config.toml
num_hidden_layers = 21
hidden_size = 128
num_attention_heads = 4
num_key_value_heads = 4
head_dim = 32
intermediate_size = 512
vocab_size = 2064
hidden_act = "gelu"
norm = "layernorm"
norm_place = "pre"
norm_eps = 1e-05
positions = "rope"
rope_theta = 10000.0
rope_fraction = 0.25
qk_norm = false
attn_scale = 0.177
bias = "all"
tie_word_embeddings = false
parallel_block = true
init = "uniform"
init_std_qkv = 0.0477
init_std_o = 0.0
init_std_up = 0.0477
init_std_down = 0.0
optimizer = "muon_variant"
learning_rate = 0.00874
lr_mult_o = 1.67
lr_mult_up = 1.05
lr_head = 0.0105
max_grad_norm = 1.0
warmup_steps = 200
schedule = "wsd"
decay_fraction = 1.0
decay_shape = "linear"
final_lr_fraction = 0.02
batch_tokens = 32768
max_seq_len = 256
doc_mask = true
train_tokens = 208600000
max_steps = 6366
dataset = "wikipedia_en"
Each number is 128 + 32 x the weight over the matrix's rms, rounded and kept within 0 to 255. Layers, rows and columns count from 0. Numbers have three digits each.

# layer 16 MLP up, 512x128, rms 0.137, rows 276-301, columns 0-127
153136130072086142091183145183075081113085136165163183183115186089122143094141122080137086089077111126171131170113084134126139122116161152099128178103091078137149124130138091089145090092093128154112168021144096079111170110135056137150166169121107217132166062130102178094133123064114134167136071099081133118107105156090089135141122143133133151151091124092129131132123163126156175103175
148098127150113140081069107136107107132098189118181091155145085086103086127161168151096138150151208126101151139086134124114146095111157165126135105087124139134209185070142147129126120099099149085122172147147132171108154140126121085146095140167116116112129065146102080126106122126129099091104152136135096151094086146164135203177120097113080171117149130067067124121128128149117126013174
143152131090151130155149200113141102108074162121164106048116148095070065143121144143061114084076109118079184147102178132136172127176113173169119086116193107170090114120123119082103106102138120109134112127126115134073126113124107147086119128156181148117139117127106112102118165152193061135092183159153170142111142121149123131127138082164118141102152150073143146155099057124145133117086
160168120122149124080119109099122178174131130108112132112124117115079119106122186130066062141135193152102148086067185172124157105130161139142064114143151125136118036147137125116084148132162153122108159151119111222154128129129049125108117209143113091198106128121127175130149153084160091106140144116148093100165126148100142102112171134097094137138140138160119136145093063102133091140124
119135069111149086119151115159184097180119141115144131163136156111123117122126115072127122169136040154092099103113123155152097149180171140173125142135183128160139128170144061097111175109084094136131080122104091128155179134119117148148174119144074073107135127146148157145164108091072086128103154197124094118142175047103106166167098133118186134072188097122114093147174080114076139142137
123122170185118131126162115162143133069111160134167128176047105090124136134119108078148096081143194104191122153076146138128090156140112102093103148147147191128093129167140161124130136136109082077167194183105091133087139109140173138150080146167162122149109140103164155135170197077095156135151132142139129188140082168088066102127122093165129178107131082140139103206142143131092158132185
119101138081110100122194102160101107116098115070141149136038129146155113103114139165094176151123117184059097137124127079086132155145091132148117177169102106144174070090137188153197145088154157104188155096151166178192136159056072186072124103093120149081058123187126141135111100071152149153141108163123130166125070127122118120143128141121156101129149125132111122112129113141156118143101
153119103127174130115153162125150156120091131087133130177039065122130170031122153111028177130146130137185137070124083097163124108142155118144126151112152117146117135139125139120178081098148078121102107110151146140148171112140164172133146107139146154097177128140120149131163168121093069193218109135136203109185137133087153154100105137125144114102149131063161184063135137168176116102097
078148180151140086190102167133113132109112071131150168200130124165093073094124126099092069152146119123125123154105122095151117121124131120096122099125103153111128179147180167110091149122086129115122088148140120130108109152179099232161102165108111074119093051161170161133077179132098055134128103136078122161061087201151113132161150125073129109102125136150163132159128118125136078105127
106095171138165119110148103121157165132170101168092159136122110133114071140198103146116081153051122221110111121112122112172122098153141100131141093061111123085104179202154099163092075128143106162119128110124164160134101144117147119158190174174135122119088146092122160138119117082090101077101148106098120142136115119152135168159086135053125159127131124141100193159092084110141088173132
101061106127134093107083126130144107171202117113187159127110110171152106114101129115056124108130143179140164038187117132134099155157116104097115150109075119114089090154171115136121119115087086116066102090135148155132117101169128124183128064151137100161068158188108144124186175116160165117110131095162100130125115129114125122145133110146162080136141146073138162132126119092131124116122
085121115135150106128123080100166149087068077070180159166134111138154158117125125150145118181114065148223155112089134125127176151140128128134100137081137070070113135129092125151106150143221097156121147153138134132114085112134164175159184118100158141153090070094172140120176130131102096157108141099077130109118125128163139184111079146116127099127145111113140139098153132099163086138176
145167131145135075143133105124166084075072168180137117079122083151098109126126127143048117171131159168092155139136105074163114141096140187155150123094100161146137099169107183116154147089146120124103163048142138124146158179157139103175114116111123131106217098108112153090110136150126152120186113097159114132141099109158050230179090053130136151157169135114139131134142075114100150131124
093082119134142174169084118132143223150092102181087121115068144113125119126090093121094097151133094096120174195178113106167141141151174202128151142097126115137152194102104147137103149087106063149113118104118100078196106128142104155112138113143141037094168116136182097181113164106161135133118130137125083147117191154137158128160096093119113110146174084131082102129156077126107131146120
158118077113131087168096143148134128184051155145147133159143129095139142122086137156076141078146195181159126129131158118150155126108157144078182149118167179145093139143118123164124127162078173131098152120129115131094140172132193179123128185096132174090158129174165088113114135152072100131155168102136068106179142150126141130142128143061058098077113147161093138087160130096147112120142
206162144143094158086150134139140168131135097148179175144116122137081106127105080073141147113090141104094143178108108138121100050188130138137105133138153176179137098132121116154115157149174128140127137187116133086135159093117213117157117158145118198195130141153171142138220159165151091171111102110162121114149100151110052127113168187120119141092141116127183158157129176151069140134123
082089163088137132149150120184124169110198118114102135142123106146186095104104149142148147176121076124133129083067142097145104085143093120133113125106153108167151132158126064115181174191179117112255175100163145118137154137137129168135101076092137056109134108118146134122169086075159131116144187138165135161109126163106160114110168105156120122103130117147154154168156123113116127162105
144101172075084143109134138106127099099184082092172146135128125121078149090124146182158148161117128170171133109098141105151135156091095130164162136068116133063109115192083156108143159158081079094141177135125117093076076162166102161163040175154148157120089075133164180154148136141074150173095073127139130185105134140090143174183165091136080159157134154133094140137161105123131162044193
152112158180141077159170127127092123130110125095147139142140148141126102066148125170092139135120087130065128098187143082114155167128120174070174166180120119112107112112141142189142122112151098129145098155138170176090145075186102189148104131124168136133081141062168139126177132185106149110123135175083120117158094153149149120216106112117114136123085096132116131090092104085123127152144
130082079090077076110150173147169160110159127091188107135135170107122142089118130103126188092113123175108114177135106093177153129150108130188105104108128192144095212188133162137148183120185127111125117106143098141095135141184138042154066169182106136143144064164155132095100083084084144157166162115134182135137093146179130133141117175136045122123135098140120158111183063128135109075111
160104151136032117140227124159133167128070180114036143123124131071079066170153129130090111123125080134130125101100086104142090067142156178081123150094133152093115138145094134174073163143070081150154190077137109164160114113134183128166130136149110149116142196127150155135180092131094118148109164138195152102102138104177053141152161141162121108153129097115087157112159097110105124164133
143086162092108108095105109075142148152118044143056039128084160149097095137140179099147114099129129127139136104170172152101102168168186151127150173136148123132121089071157108103128132113110140132078101157155112191141127168082111135104096112124148156120157178149114145108128128146105121125117145149171149121086101154116100092163177143172068086150155192160148148147171194096182149177131
163137148076135060087141115105143170135172134159175174157041118087085165073155132137096157079129140098129150088085160123123106114147143161094072120118145118144092149132145167075102092136093124098143146101102124082174095176185131185177160078147147102127106155150094116166175121060096091149108160114105153187128065120097104173112154127147152146158145091131122110137091177088185129092107
039117097163126104088162054155109143171086209110136084159154108093113153117087134098155149155086138175133158146191099169106136094110149124127142065122161135113162119144138165129135077113130089096139123144077113099129153183101201152185138152142099099157134175133089090129129121080136127136108143092087153056156059137123149140157149071119145079106163121163102133116128108042127066162175
109178148117143079113057175134089131097151189153178136161131106171085087061131101099063072094123088094097180154170161162160140107154120137154110103103133127179118156124135093069111041154205143133127112168152164139151141112159099139105117152112132111119164112141116176111140155174110149143133090101140163154136130120115099114183134117121130059075088167061122161073131194096152143130088
178118150167065107053121132141194139145038104130131142117114142135137135106119164126104133124084135154189096143150102157141139134097125119097144139110097153204130118085161141174112106152165126161111142115108087128138090152157111154108115170157116103151140159122118173170173112094067118083127156142169120151198093101151101123194137077099130167119113136183112078141127142174033109167156
# layer 16 MLP down (transposed), 512x128, rms 0.0353, rows 276-300, columns 0-127
133144176147155153120104073089143182154129138152157130091101099120128114124072136139143129067169130214119154151110113122206140153180170084152151135151109121148122135196085103120117112132155113068100130240133119115086117127189166126121055137086154086120124153132126082106049112135123186103100139117157050101121150169055091141122124073136036135156184170097115124193144118143118136107106
164097113121133116069164179192172149133130135112139115130076084163088105175148125109110098110100101135124103176116122142106074151164115123149133109138142113106134116137109112135111140140097082171151077100147106140110115096104122113176191111108144116158152191089150145108043114171091135142149179113104128176112138109107085060193141122116180147177154124143157105153123077141151160147104
176085172135100139111124166118159068156169177128081112134150162115172125164129149116100050176146190054141158172136107118156060126100140115100161120135119083140131114121089134172139066109095110138092167192111116107137144107214146112178101160088105118147139124124140166170151144123141111116091107148158126133140164086077080168088072131094150111163102048134112125148130120158114146125156
056116110117091118190096165137106107071099126115159142112153160151056113129073087124181140147138114139125130161187091112111112113117134139125106118136099166154124255137148143111107146121104098147122145133146122077158096071077158172169129121134157126140172153075091135151126091177100161102153124111104153106129137119152134152191109173136102097104105110113124132114195169140153170098114
178094097147176132116111139099148091157161162118162111152174176091119148145102037137149146143151144123143083122160120080092110128108067216065101123092111165135079143142108122126122167146103085192103079101136087161115158127100101150117110106110125129095125142125104161149166150143116110098164123176157096182082130163101114147133099112182123111119144200146129115075163157136115096164126
140124160083154078130149106170153090092166087160092078119197103195112178107104135175131100162110099125123100113118190117121165120119105217136128169097138172118142020132141161160026166077142101092142153143146129168106141136066128154158166143056158095113131103077123153094126122142122124110128147195127078099059167101201154179121168190130049131133143180105159085079169126090150111114106
086155186162094149154120167097116119172127150154142073125162108123125120128100163087096115169127122084176159079158099137107144116137161142179182115065148151135102143123115138125109155154120111116051118135087049085108107114121098156177118136187117103125112077083126074133106164185184099170130148082116218125121133126093165093147158190079185101119145101123126185125137161141083127081133
145175087074207098125148118160112083094133103079113084069094145066134119099115148160148073156128136092129145105125135143142145095136133074157137193129148193147150067137116135102160066143110127080102171129187160150154156078112137139130176203160098120153139081143121136130044146101141092122143131138120162170098110133125164176143106124204132143121038104172082141153132126154133109127136
131153082095139189082171069112160158163154194164122133093094126122154213156085071188212145115156133116105161079167067112124144122103119151137118186142149101164124094129141096128152115103104113136121177140070122162156090125119147041054097059138102104112176184144137117131155077103122119114127156151209167111204102096162100107092098122144097156158132113073097200140095156126104109162093
171088095119112137173080135125113108150141085161110151120100083165126143105111166105196128148144177186123128115117147118121127147108155151138113068148141138127115148082132100085157076098106162070210109147134099132138101113111094108134163134113116159090103076127122151062122116128034159129167093155207167144132165135149119057116133136130201170094166150117107130123131107102150204101137
167145104141112156117170113147119157115110109129111101104159137100120144084135085083121116137119086160135103156114178098112174101065119174097104196162220167122143105102130068110141167077130175161177182164127045096108132138161156070087135119147122136162179130062135103123099102110145161146180090198138116180134129096135100082078137121135157133085129117169086158128155102126146156086138
162142125117086168073122113156151104115180147127096148087083120070110107109057174133109091117132166026109095137130164132130065150130112136092135143144116160133130177133119095102125122163096143085101117130111055158154170168172117103125092189114165099116136189156058097143151133130172157173159116164105201169124135115126150101133112138167129121133179176120120142100103100134130221094098
146081140110139179125104045132154163129144157109080153168060133126090148123164162139125136091096155096084123075174125149050087113090097092081162127140197122105105153135136099109099133123122114145136114141122162147162080158147157154089135133181143196137080169157082146107134166130126107195117160103152187134150104118044118178204105125150119117157069144120168127116117123135159085096119
158176101135153190094147146107058072148094084109123084101065162113144152123180155129131167149153162191106098157153162091117137165138123149112121168144111102063103111101132099056160150183121165055144111115066151130121134154102168099077141097077138184114129154149149165149139120115134109170102111152077169143126103131132154117116130140144097093143113129164166146065152166159094110080145
145187132127126152193111142126067111085114156109108094073079140116123112170103113142091113135157109197107058198127103173107119124160148128101154163144100134103104074129161129179144141107091129145067129073117155167109096124123084149128120121147109146142146134110115137118100159218093123152157097111105029096148098120145096100180098115154142219132151156113165156170147137136109147164141
097142094084142156188118145120124096098139114152094134095209103132113132160113072203086137135091128123145131172131074147152117069190101140197144145139149104114084175100107092127115162148172104117175116176101080104154155153109076127118116120082164120124100162153209079112131119102190081148083162111129051101108138142190074086150147165150120100111157130129162072131148142174118134160095
131129121135108164074161137133068145166161147158116099105136168169195081112175080142163083137158129151110126070090156066130064131080146108093112112143141049138130175136131120079183160165145110134098097152191130125122182135103134058098083201142103147149099109138116162138163141129141107121141119066097145137114116115116133174117132159117085161097099178154112063111169155085184162135145
098170144024089178084141130142139138127136152145079127154118129098109082150157157174085186068203113176153145127172100192144131117126186024140119114173174141170130194149127137144094053105112100135059168085105144142122133138067153128071132092159106140174085111129138093098126124109103171103152151101125137085161135120155153183136134141098101155115089102125124165149062133082159081139156
072159170114108141041089138112168137088153155110128095094086178156073135117095127088176155110133131140013099153138133081138132134177118126080087128098134114165132146195143117105134101154148092131103097129159105151131131117167195116102149127127109098131127135158127093119174116089152168101148149162177184113107139170113105144075102177145133144122137102171054168186156144130154158140109
132095113151140078083160120150133159151136158198131138170117104141150172124166168119118104062090134126137131089153133061139078123119100067107145093176170090139189121090148162140090092175142145147156136151155121098191117121131093087111087113134141175163128157076123119111153102104100164141165121134151120086136123138181124106148116167175026139119114173150036143114134146144109132066128
133171160131182084082153108164109182159090122141092101088129165137124107108067195156126097165111064091103148123098123120123133104168111116116130104137154127116098102094095133162175136138095156110116070117172118120151120103107179117140094173144170155144081175144095139165048059150185158142127091142166003091139146113152128143126161147154115163136129169103095162179167095150139128130143
110169157180129117128181096200111180127099134109150140126155155078150152146159140124084155143036075080120158124127096103151108154122059136134104094127137130132100130186153079111110118122143172092130157149146118103074098122139133111108114120102130104156106128171143190143125119103056074158130076140127129126115173145149105185146127082142146151118140125128056122198122129164145085117144
109177088175119144096119187120135142094094144065138139145123091181121121187126162102096073164158124146166116117183106147129111116088159094130169129065147101101152116107140120139121102218103091076141128133146069125139148086080139109112099171075131131110169086143136071142078138150117158110153198110096178081122126168137107149113194130102177135146140139125104101157162104157079146165153
108126115077122098195129183101131068067119095206169167117105161167070166159095112176128131092117161079163153113072135117122073153173101115075144149084126115138072155124149086148112155116164163158117109134145135176141104125134133151107115134069120118107106068123128167158140123125114144107129184130185224193098130121106132137150114181105170111121141109100116083128076143132130157118103
115120159147134146169172177170154113120136066099074117169110173119125179074105116072159170111134167190138169141118108119112155102141191167128179104220070168103067094138076143123133170134098154107085122118106074150092147127094136122165110121105098116116152101130115106145179165115121112144144140118081114118129160111153134079168120157128055145132073098137127108127170162137094135141074